config.toml
n_layer = 16
d_model = 256
n_head = 12
n_kv_head = 12
head_dim = 32
d_mlp = 832
vocab_size = 2048
activation = "swiglu"
norm = "rmsnorm"
norm_place = "pre"
norm_eps = 1e-05
positions = "rope"
rope_base = 31700.0
rope_fraction = 1.0
qk_norm = true
attn_scale = 0.277
bias = "all"
tie_embeddings = false
parallel_block = false
extras = ["some layers without attention", "paired heads", "gated attention", "a norm inside the MLP", "value embeddings", "hashed n-gram embeddings", "a smear gate", "learned residual scales", "skips across layers", "capped logits"]
init = "uniform"
init_std_qkv = 0.052
init_std_o = 0.00751
init_std_up = 0.052
init_std_down = 0.0051
optimizer = "muon_variant"
lr = 0.00566
lr_mult_o = 1.19
beta1 = 0.95
lr_head = 0.00524
grad_clip = 1.0
warmup_steps = 0
schedule = "wsd"
decay_fraction = 0.565
decay_shape = "linear"
final_lr_fraction = 0.05
batch_tokens = 65536
seq_len = 768
doc_mask = true
train_tokens = 354800000
steps = 5414
dataset = "wikipedia_en"
Each number is 128 + 32 x the weight over its row's rms, rounded and kept within 0 to 255. Layers, rows and columns count from 0. The size above them is the row's rms in percent of the matrix's.

# layer 2 MLP up, 832x256, rms 0.352, rows 739-831, columns 192-255
size [101  94  94 108  87 115 101  95 100 101  97 102  98 110 100  99 101 102  93  98 102 109 111  94 104  99  96  95 107 100 100 102  95  96 107 103 104 102 102  95  97  93  97 100 104 123  97 100 101  98 106  98  95 104 105  92 101 100  93 115 101  98  97  96 105 112  95 104  96  94  95 104 104 101 107  99 102 104 103  95  99 102  96  96 100 100  96 103  98 114 108  96  97]
[[144 162 123 156 165 115 144 186 126 115  81 155 124 105 122  92  92 103 153 133  90 122 166  92  95 192 146 119  98 146 142 111 132  78 141 133 129 119 160  80 132 113 186 152 142 105 152 129 168 126 109  82 115 168 124 101 138 158 157 143 111 118  78 103]
 [120  85 161 156 143 129  89 193 153  89 139 130 169  83 145 134  82 124 157 147 130 126 205 120 139 115 137 111 116 140 142 121 106 108 127 110 215 109 138 150 132 153 127 195 174 163 138 131 157 111 133 135 195 125 135 162 104 106  92 120 174 118  98 117]
 [123 127  97 112 149  84 150 149 119 113 144 196 122 129 110  96 146  85 117 200 182 150 114  94 130 132 203 171 161 148 164  71 172  59  76 106 133 173 109 147 104 155 153 148 114 178 175  81 123 128 170 137 155 138 156 100 153 129  74 120 138 162  63 135]
 [ 92  84 170 126 147 106 126 120  82 158 137 145 154 161 143  80  66 154 125  60 169 161 124 129 160 131 113 149 113 115 101 126  90 123 154 121  95  52 151 146 143 156 120 122  77 108 135  81 174  39 107  95 157 158 145 151 150 120 143 127  68 124 121 147]
 [142  84 166 117 125 133 158 109 154  69 146 147 179  83 118 182 137 118 177  96 120 154  71 157 100 143  80 141 130 119 125 159 107 127 127 127 122  54  99 134 115 142 112  87 147 117 145  95 162 124 134 166 168 128 130 101 116 150 113 103  91 154 151 119]
 [138  49 109 183  65 135 121  72  53  65 192 135 110 123 149 124 134 157 132 136  88 148 153 170 160 170 132  80 123  98 115 118 102 127 130 118 200  97 136 143 153  58 176  89 111 157 124 115 145 138 121 141 193 108 138 146 184 152  85 162 104 131 178 100]
 [127  39 162 139 144 162 106  85 148 120 176 161 110  82 103 137 106 153  95  71 128  85 141 121  92 157 102 138 154 152 153 100 156  73 123  99 132 122 124 107 122 119 138 173 148 103 136 102  89 151  79 116 129 167 146 159 144 154 154 129 105 145 136 111]
 [147  71 142  89 161 112 127 147 108 123 151 130 233  94 153 179 143 134 145  91  62 140 164 151 137  90 133 164 128 166 141 170 125  78 131 114 109  90 144 147 150  86 107  97 135 157 149  88  95 157 178 162 134 187 135 148 186  98 117 173  89 127 174 165]
 [119 116  69 142  80 150 127 175 140 142 153 142 188 119 170 146 103 148  93 102 193 122 152 158 127 130 115 106 157 103 123 147 119  90  80 169  79 153  84 162 200 138 156  93 137 135 136 102 137 130  70 108 136 172 111 126 179 127  96 168 111  73 128  53]
 [114  84  81 142  58 148 115 110 126  95 140  99 114 143 139 136 153 146 135  96 151 222 184 126 111 136 135 163 153  90 120 132 148 116 139 158  49  93 112 132 119 170  96  98  78 137 187 123 163 106 125 120 184  58 158 145 105 176 125 121 109 199 143 124]
 [ 95 114  92 135 186 187 178 110 121  99 179 173 170 112 209 173 141 174  90  92  77 142 140 105 125 133  84 134 116  98 135 112 125 109 134 147  77 105 138 195 137 117 103 153 143 143 151 119  44 139 155  83 132 145  92 168 101  94 107  79 173 161 126 134]
 [129 103 134 111  86  88 128 125  44 153 147 102 101 156 161 157 137 145 136 172 119 123 140 154 159  75 142 127 102 153 175 121  78 100 140 108  93  75 139 146 114 156 153 136 103 102 125 119 156 148 158 146 128 155 140 142 196 207 137 123  73 140 117 129]
 [105 132 137 117 177  72 144 160 138 169 169 175  94 112  79 151  94  36 119 168 151 210 129 136  66  71 134 146  69 203 144  82 152 159 170 147 185 170 148 115  68 131 133 151  83 115 112 111 152 120  92 125 107 116 109 106 135 150 213 153  92 143 124 115]
 [132  99 105 132 142  95 141  95 156 100 168  76 174 139 128 126 131 133 114  71 126  88  94 128 166 136 129 124 165  77 136 124 114  94  84 114  93 102  68 177 150 109 106 135 143 128 191 126 131 129  81  85 121 142  80 200 138 129 106 163 171 202 120  74]
 [171 151 120 200  80 160 135  56  84 113 112  83 112 116 111 155 107 131 209 152 143 104 141 172 171 127 139 127 143 191 111 170 129 139 111 122  98  98 102 104 100 139 152 101  97 120 144 100 137 154 153 155 131 172 173  85 159  81 121 139 155 166 150 116]
 [115 122 133 153 192 103 142 148 141 129 177  87 161 151 145 119 127 102 138 171 117 100 182 163 108 111 127 114  77 126 131 128 145 156 130  86 179 110 156  87 124 135 173 129 145 164  99 195 153 184 111 153 166 104 114 159  91 124 142 127 145 132  42 117]
 [132 164 162 136  98  94 143 107 107 154 102  75 158 114 164 111 168 108 190 166 149 174 125 111 149  96  71 173 139 148  81 122 154 142 149  62 143 147 130 149 121 120 180  83 154 154 150  86 182  80 143 124 135 181 110 110 162 171  78 211  57  84 155 126]
 [110 129 122  65 124 151 140 139 143 105 161 153 112  67 128 134 112 106 156 140  72 123 135 100 104 100  85 117  81  99 143  99  86 128 121 134 128  73 115 172 162  62  70 130 107 103 127  63 101 187 150 132 135 132 138 103 130 136 120  83  91 124 116 115]
 [122 122 164 126 114 158 124 166 150  94 173 142 152 105  86 184  97 112 112  77  66  79  88 112  98 115 145 168 110 186 150 162 129 129 147 107 102 146  33 119  62 130 133 127  80 137 147 147 107  72 124  96 104 135 114 134 123 149 127 129  74 142 100 170]
 [139 161 144 119 162 107 151  99 111 104 102 120 194  80 142 136 154 170 133 147 122 154 147  70 114 131 108 107 114 121  89 113  83 138 167  87 120 128  49  68 118  95 102 183  62 203 126 132 149 197 117 116 127  78  83 141  96  65  80 107 148 136 124 141]
 [ 97 137  81 170 192  91 183 103 108 131  73  99 140 152 172 194 134 159 124  88 124 138 149 219 163 108 147  76  78 143 101 156 146 101  73 142 115 116 179 174  92 126 128 148 123 107 122 118  88 110  61 126 151 157 112 186 109  49  94 125 182 117  99 152]
 [ 91 100  97 148 131 105 129 166 140  51 115 162 172 124 160 101 112 110  97 136 112  95 156 112 133 155 103 147  75  65 165 136 151 149 132 141 164 132 169  90 109 184 164 149 131 112  97 135 112  88 186 159  97 123 100 138 164 173 109 117 151 115 128 124]
 [141 156 126 168 104  86  45 139 143  85 213 102 137 123 158  92 146 185 131  84  88 121 151 102  93 146 104 139  69 168 136  93 150 135 141 148 153  87 116  96 169 160 124 143 129  88 147 147 128 126 138  91 123 130 141 147 158 143  76 104 122 212 121  79]
 [145 153  74 139 113 114 205 120  98 126 148 179  88 118 141 156 170 137  96 133 106 149 100 155  99  97 140 143 128 146  97 142 169 135 110 144 166 137  86 145 135  76 146 120 155 159 157  83 124 168 112 153 158  87 119 111  96 162 161 131 129  84  61 114]
 [125 193 131 111 112 136 139 117 102 120 141 124 125 146 133  92 141 135  62 176 140 133  65 121 122 119 118 111 137  98 119 103 151 138  88 140 169 113 130 158 107 131  95 176 101 135 174 133 147 134  91  72 174 136 129 166 151 133  64 168 137 113 155 135]
 [170 103 195 111 146 124  96 101 170 145 119  70 185 147 119  83 140 111 164 132 136 143 117 142 128 142 146 100  91 113 103 148 153  95 101 164 117 113 124  83 219  85 117 179 165  77 126 135 124 163 128 137 149 207 122  84 139 184  98 133 131 142 191  77]
 [170 144  67 130 112 111 154 143 144 136 126 116 102 157  82 144 113 144 141 161 174 139 118 145  95 158 143 135 119 137 139  81 157 108 156 130 159 123 133 168  78 151 154 137 163  83 158 118 136 101 163  55 139  99 178 135 204  84  98 126 133 142 144  70]
 [109 147 127  77  48 110 122 101  74 120 158  94 109 123 127 145 136 143 111  98 124 149 116 181 158 176 132 131 129  73 116 164 132 159 150 159 164 102 116 141 127 101 102 106 125 129 140  96 122 185  78 106 136 181 103 108 127 104 116 134 111 136 162 126]
 [ 57 140  98 130 109  60  73 136 126 102 144 166  75  91  99 191 121 121  99  71 121  78 127 126 161 130 116 180 129 108 146 125 140 143 144 120 104 125  33 110 179  47 200 156 130 148 129 110  89 132 102  90 156 102 112 152 118 128 135  84 142 149 136 146]
 [113 163 130 159 127 165 119 121  76 128 126 136  80 122 109 154  98  72 139  78 123 110  94 117 128 114 168 109 112 185 162 100 133  99 150 113 161  88 150  91 145  65  86 126 215  88 121 178 126 125 165 130 164 139 125  86  85 167  97 122 106 113 128 129]
 [140  84 112  87 177 167 128 110 173 120 124 104  92 154 116  77 146 153 135  79 127  67 177  90  91 149 115  67  31 179  92 131  97 152 126 152 113 133 108  75 169 162  94  44 136 119 145 113 159 120 146 226 191 183 120 129 181 108  83  84 169 133 122 147]
 [221 133 138 179 149  91 167 131 100 137 129 169 137  89 146  71 112  73 132  71 149 121 121  53  84 130 128 121  94  94 116 156 150 123 174 145 121  77 144 179 104 150  60  83 119  91 176 108 149 109 171 129 120 116 141 144 135 158 147 152 158 125  96 144]
 [131 156 156 130 103 138 115 123 137 146  77  76 156  88  86 154 166 125 130 117 145 146 146 107 107  71 151 108 199  71 101 100  92 152 150 161  92 133  83 105  95 107  84 142  73 146 118 124  84 134  99 114 123 184  90 128 126 108  93 157 125 107  77 109]
 [104 141 119 117 146  88 160 157 146 159 120 132 130 178 128 143 184 109 124 175 117 162 135  98 149  94 162  91 187 150 105 141 151  92 153 152 137 140 121 166  82 109 100 125 141 178 142 143 130 180 142 152 179 138 173 112 163 149 164  84 171 161 110 120]
 [109 150 129 142 222 109  93 112 120 125 150 111 100 162 158  95 121 137  96 136 131  74 104  66 145 121 116 170 129 115  66 119 117 149 105 106  82 100  89 144  92 133 136 135 104 132 142  97 189  88  65 154 178 153 131 135 158 104 172 127 108  86 118 163]
 [107 178 139 122  59  94  78  90  92 126 107 138 130 100 103 111  85 132  93 142 194 149  63 107 143 130 149 109 108 106 148 129 122 121 100 111 115 113 166  88 110 118 126 159 120  85 100 167 108 135 117 147 124  38 112  99 183 148 126 132 125 153 191 127]
 [169 164 110 127 150 133 154 197  88 155 124 214 133 118  76 142 106  92  59 166  98 180  70  98 114  68 126 127 115 142 128 147 174  92 148 135 146 101 175 162 136 113  77  75 130  81 110 122 108 117 166  80 102 135  87 126 151  90  64 114  83 168 149 120]
 [110 138 155 203 169  70  84 187 130 112 171  91 119 186  88 109 101 169 139 106 143  58 139  84 151 159 148 197 113  97 125 116 153 122 115 106 106 114  97 155 167 112 144 161 123  94 151 159 109 113 122 112 124 162  70 148 134 168 112 127 154 120 126 171]
 [181 128 116 108 104 109 122 175 157 203 133 147  70 132 146 113 145  92 126 144 139 123  58 135  90  54  72 120 125 135 125 185 133 105 156 108 136 135 115  65 151  95 150  49 154 142 113 167  99 129 160  96 103 138  76 123 139 149 134  89 154 114 113 157]
 [117  78 201 134 140 150 124  87  82 149  78 133 170 152 133  60 117  51 255  87 132 157 139  99  76 105 146 115 141 168  91 150 157 158 106 141 143 170 169  95  91 153 123 160 102 117 120 184 154 114 147  69 179  97 136  99 105 158 132 101  94 149 166 152]
 [129 158 141 104 160 176 149 124  53 145  78 122 136  55 126 154 108 137 180  83 127 171  37 116 109  79 149 148 127 109 135 171 120 121 182 158  93 144 153 120 109 169 105 133 101  76 159 135 135 106  88 116 107 101 119 104 131 152  70 136 115 157 117 140]
 [100 135 136 134 150 132 173  95  98 122 116  51 139 139 131 162  91 111 183 146 119  89 148 172  91 126 115  88 144 114 147 121 148 122  91 135 111  81 153  95 138 134 154 119 148 129 140 156 194  92  73 158 135 129 114  90 112  56 162 152 140 108 118 177]
 [117 189 101 144 131 140 133  76 165 152 130 143  79 170 138 142 129 161 160 154 145 119  57  91 166 160 119 124  87 121 160 133 100 102 160  98 104 141 163 134 162  91  97  98  97 128  90  86  86 140 128 119 118  38  81 157 170 121  75 167  93  69  85 114]
 [185 135 109 163 165 138  81  79  66 119  92 123 118 118 141 163 167 108 149 172 172 137 167  84 150 159 160 110 129 189  67 174 151 115  48  80 147 116 140 179 134  83 109 125  70  93 113 120  97 140 138 118 129 139 123 180 128 104 125 122 137 158 151 174]
 [ 87  84 244 132  19 150 120  90 131 185 166 101 174 153 162  68 161 113 160 103 151 189 153 126 171 114 138 169 163 149 147 102  72 171 122 150 154 129 138 128  85 129 105 152 149 156 101 154 168 140 156 138 137  81 150 160 152 144 173  88 114 153 180 102]
 [134 129 117 132 117  65 150 112  80 145 103 161  89 157 138 136  75 121  99 122 183 128  98 136 117 116  99 134 130 184 116  64 136 134 151 138 124 116 161 135 132  96 174 159  85 141 146 180 144 114 150 129 139 123 177  56 120 121 174  76 194  88 150 137]
 [ 85  69 191  92 121  95 101 129 131 173 164 158 117 131 148 176 105 141 173 148 153 121 108  91 128  78 142 150 106 104 144  99 112 106 114 172 108 156 120  85 115 114 100  94 131 140 135 133 123 107 124  60 114 119  66 167  79 138 149 156  78 181 143 169]
 [119 136 105 161 190 132  67 119 131 162 101  99 159  97 161 157  80 130 104 121 160 167 145 156 133  58 183 127  92  86 141 152  89 122 149  91 149 155 159 157 152 128 101 160 153 127 142 108  89  68 172 120  89 148 133 135  79 174 144  68 147 127 124 150]
 [148 120 132 155 145 107 107 160 162 180 165 209 145 181 113 123 135  69 174 111 112  95 117 118 122 181 129 113  90 192 119 172 126  73 168  93 149 167 132 108 120 139 123  99 162 134 172 132 178 176 150 107 122 149  95 171 134 121 169 119  96 174  75  90]
 [123 135 161  95 188 125 140 142 176 160  91 151 141 189  98 103  46 122 191 146 209 154  93  78 143 130  82 145 157 102 200 123 138 125 184 102 113  95 181 153 111  78 132 119 100  81 149 149 108  69 134 110 125 148  80 123 113 198 153 143 150 114 166 124]
 [ 45 105  57 141 145  89  67 172  67  85 144  90 174 147  92 162 124  67  95 138 165 172 157 136 101 108 166 142 151  70 126 124 138 110 133 122  39 177 157 100  87 102  91 145 166  72 134 154 122 112 147 110 102  86 149  86 174 176 142 159 195 190 172  89]
 [163 181 141 156 127 152  97 118 194 131 121 182 129  98  40  96 168 139 122 165  74 137 184 145 126  94 155 123 164  91 132  78 102 160 119 171 109 127 119 118 148 160 184 145 133 133  80 109 198  72 127  89 114 103  76  95 104 152 113 152  99 134 147  85]
 [ 95 138 175 171  58 130 154 216 106 168  90  88 121  96 131  38 159 156 114 120 164  76 149 131 146 160 145 115 180 133  87 145 140 141 130  25 120 184 154 174 189 187 161 105  84 140 106 137 127 183 134 111 149 178 156 112 124 100 109  97 112  79 121  98]
 [102 164 140  84 139 170 122 134 147 157  87  95 185 122 127 162 135 175 107 145 165 125  99 104 112  76 106 129  71 160  90 127 100 130 148  96 128  99 162 147 139 107  69 135 179  96 166 156 145 103 149 145 116 121 177 186 126 178 179 139 114 113  48  81]
 [121 114  76 111 161 163 103 140 164 127 146 133 125 152 136 133  77 121 134 128 126 104  89 180  90  93  83 170 134 146 136 124  79 132 118 126  60 157 123 147 194  26 112 159 129 140 165 101 164  91 149 188 103 132 147 115 178 188 145 113 106 181 111 101]
 [148 137 134  58 149  76  83 137 118 173 121 136 138 140 127 160 105 153  99 121  98 129  73  63 127 105 130 128 140 104 170 121 151 131 127 199 159 134 159 128  86 134  70  79 162 148 113 140  83 134 171 141 137  80 120 115 117  73 114 123 158 104 123 203]
 [133 167  87 130  96 123 101  88 126  97 115 145 184 160 119 149 136 137 147 122  90 118  83 155 141 192 147 153 135 108 111 166 190 120  74 171 181 162 106 148 206  46 129 115 120 166 132 178  62 110 114 107 145  99 170  91 101 130 128 108 125 148 154  98]
 [137 136 136 129 101 151 112 197 151 150 196 118 171 163 136  42 135 178 140  79  81 113 133  53 172 101 150 129 132 102  93 115 134 115  66  54 104 152 136  95 141 121 101 147 121 145 168 147 138 147 110  59 142 155 158 124  94 105 115  66 136  70  98  95]
 [173 164 103 148 118  77 146 163  97 132  77 140  99 132 105 148 121  97 149  61  92 135 154 170 103 139  89 164 100 151 144  98 151 121 147  89 105 134 146 103  99  59 117 133 116 134 106  97  86 180  77 112  90 106 144 100 141 142 115 159  99 124  76 197]
 [ 91 119 133  54 116 105  97 127 169 139 174 170 132 105 145 136 153 147 128 124 128 124 164  85 113 197 204 157 149 105 158 108 128 145  76 133 107 202 131  86 123 139  90 144 169 125  96 117  91 170 124 108  95  35 115 157 109 115 154 156 140 168 110 100]
 [143 130  63 184 137 115 119 141  95 124 148 115 126 103 111  91 139 160 121  74 102 126  99 130 148 121 135 122 105 116  94 125 167  60 193 151 114 131 113 138 164  79 147 201 197  62 119  82 139 120  79 140 164 173  81 135 177 135  85  85 168  88 102 143]
 [ 16 157 164 119  89 156 149 166 128 160 128 154  81 107 148 113 128 127 132 113 187 160  87 100 127 152 137 114 107 144 133 119 185 107 183 119 162 106 141  85 104 139 172 124 152  74 156 170 111  54  39 144 105 166  85 160 124  95 145 129 110 118 129  96]
 [150 112 119  54 123 168 136 142 132 135 147 123 113 166 131 101 105  83 163 144 169 159 166  91 205 118 114 144 150 149  59 168 128 123  80 111 159 144 118 118 138 106 159 151 112 128 162  92  90 110 103 142 136 117 175 124 133 100 168 132 140 175  96 137]
 [191  84 107  94 116 169 130 121 141 147 110  97 163 130 103 145 143 105  95 132 139 120 141 129 103 145 141 170 100 151 152 166 111 175 120 110 155 127 171 169  70 149 148 152 149  81 134 136 148  80 155 169 109  76 131 145 132 174 113  55 149  86 159 141]
 [144  88 150 144 101 163 117 132  99  71 153 100 111 168 128  74 142 146 129 168 104 147 140 157 166 151 101 113 179 142 111 112 140  91 155 108 102  98 100 135 162 154 114  96 147  89 207 175 151 124  97 131 103 123 123 137 100 156 115 116 194 126 211 131]
 [ 56 172 134 156  92 172 141 117 195  78 118 167 166 106 143 109 150 183 102 151 115 165 135  85 132  61 157  93  99  69 172 156 154 157 104 115 120 132 135  76 126 138 148 140 111 115  93 124 117 104 126 158 111 111 168  84 174 108 125 106 118 140 151 122]
 [160 143 152 172 137 156  90 106 121 112 130 130  52 131  89 149 142  74 178 141 152  96 106 100 131 109 145  82 151 174 195 149 129 125 163 155 140 133  87  18  82  93 129  96 131 129 188 165  83 126 154  83 174 102 167 187 172  61 107 127  69  65  72 153]
 [152 105 177  96 135  89 104 166 121  95 135  87 114 158  84 155 113 182 111 129 157 107  98 174 127  84 152  74 106 126 143 141 150 156 108 156 137 149 107 107  46 127 110 152 140 149 147 144  79 101  88  89 115 200 202 149 118 168 132 184 164 148 114 186]
 [172  78 112  95  70 139 124 100 166 117 131 139 128 184 153  99  62 124 154  95 141 180 144 108  73 118 138 150 175 110 133 104 116 180 109  97 106 179 160 139  65 122 134 112 132 123 158 126  91  90 119  64 176 118 142 106 136 123 162 206 132 155 123 100]
 [113 112 163 170 118 104 127 105  73  88  69 161 122 168 103 159 111 113 197  90 126 133  93 137 132 155 114 107 116 148  84 134 151 126 147 159 133 133  92 196 174 123 113 104 115 128 119 159 124 110 120 117 151 190 135 106  88 136 129 112 169 153 154  87]
 [198 104 130 167 211 154 134 161 138  95  94 172 117 115 118 133 119 141  82 141 143 175 186 118 138  80 137  44 161  73 102 184 120  88 116 149  84 119 114 148 186  95 191 110  38 126 140 163  86 179 150 130  98 140 117 116 115 117 100 108 148 119 137 111]
 [158 112 188 188 102 116 158  66 172 136 179 106 168  68 100  82 119  91 127 112  95 114  64  81  45 166 114 129 105  90 121 136 166 117 159 118 146  93 136 128 116 102 170  86 143 139 119 133 135  79 142  73 154  67  62 113 107  97  99 151 141 151  83 139]
 [162 149 106 152  99 155  36 136 131 135 156 187 165 103 130 150 109 122 190 177  67 133 157 135 186  84 145 170 127  96  98 131  66 107 129 142 114 136 168 100 104 142  66 105 134 145 126 105 167 107 103 165 169 131 100 156 141 182 138 154 104 115 112 161]
 [114 143 116 145  92  60 130 136 134 101 125 165 115 172  75  96 117 160 112  91 111 165 162  57 145 147 113  91  85  93 131 156 110 125 132 162 157 169  82 135 109 110 146  59 119 113 164 126 131 115  91 105 137 127  94  74 151 174 148 158 132 135 157 164]
 [142 148 144 112  77 113 171 126 166 148  91 146  80 139 118  71 141 153  83 156  71 138 166 116  85 114 197  55 138 114 146  81 109 105 214 133  79 124 116 140 130 158 167 133 136 106 100  82 136 159 141 136 113 129  87 136 109 147  97 161 178 173 163 127]
 [135 112 204 136  64  91 152  87  98 102 110 140 155 188 152 161 136 127  40 166 175  74 164  92  91 132 102 206 132 140  84 121  55 154 111 161 116 130 114 143 180 119 110 166 106 141 125 131 176 148 153 142 146  71 152 125  85 174 123 128 107 123  84 120]
 [104 174 109 119 100 201 132  91 120 112 132 142 173 153 162 119 153 138 177 139 130 151 137 185 165 164 108 159  94 130 133  60 124 162 182 161 140 160 150 161 108 126 104 139 164 150 115 154  96 176 138  98 104 122  84 132 127 216 148 143 169 116 147  77]
 [ 92 165 137 145  99 141 202 114 100 123 166  54 158 133 160 110 114 148 137 147  84 143 141  69 117  70 135 144 113  94 125 200 154 133 184 139 173 121  98 136  77 133 104 138 140 183 133 156 133 134 148 133 125 127 106 116 139 123 134 111  68 159 167 100]
 [129  79 123 103 114 118 171 148 178 142 133 131  76 132 112 128  92 116 125  70 116  57 146 163 177 154 120 133  81 125 135 107 213 147  86 190 113  96 176  89 125 110 105 102 119 131 136 114 132  90 117 133  90 102 156  84 163  90 116 118 142 156 146  83]
 [110 179 155 164  93 111 139 132 107  73 130 126  91 153 140 166  99 133  71 161 116 124 167 119 123 165 166 103 123 111 164 138 116 156 153 135  89 118 127 113 114 133 136 122 174 105 126 182  92 117 111 154  92 177  90  86 113  63 119 201 153 123 108 104]
 [138 103 112 185  89 161 141  55  88 166 151  88 110 129 103 185 142 206 124  94 112  96 145 168 184 124  83  84 144 121 166 115 160 118 119 130 110 146  75 120  93 100  56 158 177 158 124  97 153 112  83 120 137  97 179 107 114 184 165 102 147 151 140  76]
 [187 177  48  85 114 121 117 148 134 100 144 126 143 117  87 166 140 165 129 117 134 133 191 130 143 159 135 101 147 140 207 130 167 120 133 198 114 168 168 136 149 151 155 135 176 133 136 133 135  73 165  95 135 142  97 112  71 133  55 124  84 122 101 136]
 [119 150 125 130 208 171 159  82 137 118 108  77 151 120 137 121 156  89 106 155 128 166 140 164 115 151 117 113 138 162  80 110  92 104 117  89 162  71  89 189 179 141 117 102 111  49 104  63 123 135 167 135 150 101  36 124  73  93 120 123 171 152 133 124]
 [148  85 107  85 159 170 158 129 129 138 100 189 126 122 134 149 128 158 115 145  51  83 180 112 167 128 143 151 189 140 151 118  67  80 125 123 107 135 144  97 167 117 115 119  85  84 106 157 170 129 128 141  92 111 128 129 158 184 129 185  85 111 118 157]
 [139 168  70 116 142 140 153 114 173 132 159 115 177 141 111  60 134 161 105 155  85  99 105 131 128 133 123 133  84 182 142 184 128 111 115 107 101 149  87 142 116 138 152 149 118 182 113  95  89 109 156 124 139 131 232 150 113 123 118  32  93 159 147 124]
 [ 50 152  80 135 143  74 109 118 169  88 159  80 102 108 121 106  98 140 144 118  93 117 121 169  66 119  78 176 107 141  93 166 124 154  64 143 103 136 139 127 132  82  97 130 161  98 132  84 123 114 194  62  85 139 146 107 155 121 159 159  68 114 136 158]
 [119 149 124 166  88 176 144 202 144 173 123 116 139 108 124 151 123  87 124 128 145 135 170 100 153 179 109 121 101 100 125 139 137 129 120  80 211 177 183 137 111 156 110 105 161  89 149 147 139  87 154 135 112 114 188 109 149 169 182 116 121  67 146 152]
 [173 116 144 153  90 101 128 124  73 156  77 114 157 120 128 234 129 133 133 143 140 172 133 164 122  92 136 108 115 137 156 167 163 124 120  76 140 135  82  98  85 108 142 115 118 108 152  32 155 107  70  53 128 123 184 145  80 111 132 112 159 129 137 148]
 [114 131 192 122 151 175 139 155 120 173 108 159 119  92 146 110 143 110 123 144  89  81 109 161 118  93 105 221 145 126 112  78 107  76  87 157  80 164 145  82 121 190 142 160 115  82  96 137 208 152 114 188 129 160  96 191 143 145 138 153 120 125  94 128]
 [110  96 113 150 133 156 168 200 129 149  74 114 140 138 137 133 126 110 149 135 103 106 128 133 109 104 128 150 164  68 114 153 180 115 142 168 106 133 134  86 114 157  91 102 145  84 122 139 207 140 152 100 145 123 120 157  55 114 152 184  88 129 157  93]
 [ 88  86 164 142 142  94 132 155 124 134 183 105  36 155 181 148 106 195 155 103  74 173 120 160 107 159 127  57 183 161 111 155 137 148 148  89 160 124  85  99 175 118 160  31 102 167 123 140 136  75 136 142 137 115 106 146 157 159  69 126  93  70 138 128]
 [153 181  81 177 125 111 160 169 145  94 171  86 158 174 120 100 139 128 132 103 180 127  95 135 140 115 105 109  96 170 126 120 138 208 180 142 173 112  78 127 166 140 156 127  86 111  93 102 103 138  90 127 162 111 144 112 166 115  88 140  89  76 136 115]
 [159 157 144 121 118 159 148 143 154 138 148 130 117 142 115 163 143 154 163 125 127 105 144  69 119 140 175 111  99 139 145 178 129 115 108 107 157 165 104 165  93 183 125 121 156 140  73 156 139 147 127 112  90  99 198  75 109 135 142  70 141  57 138  65]]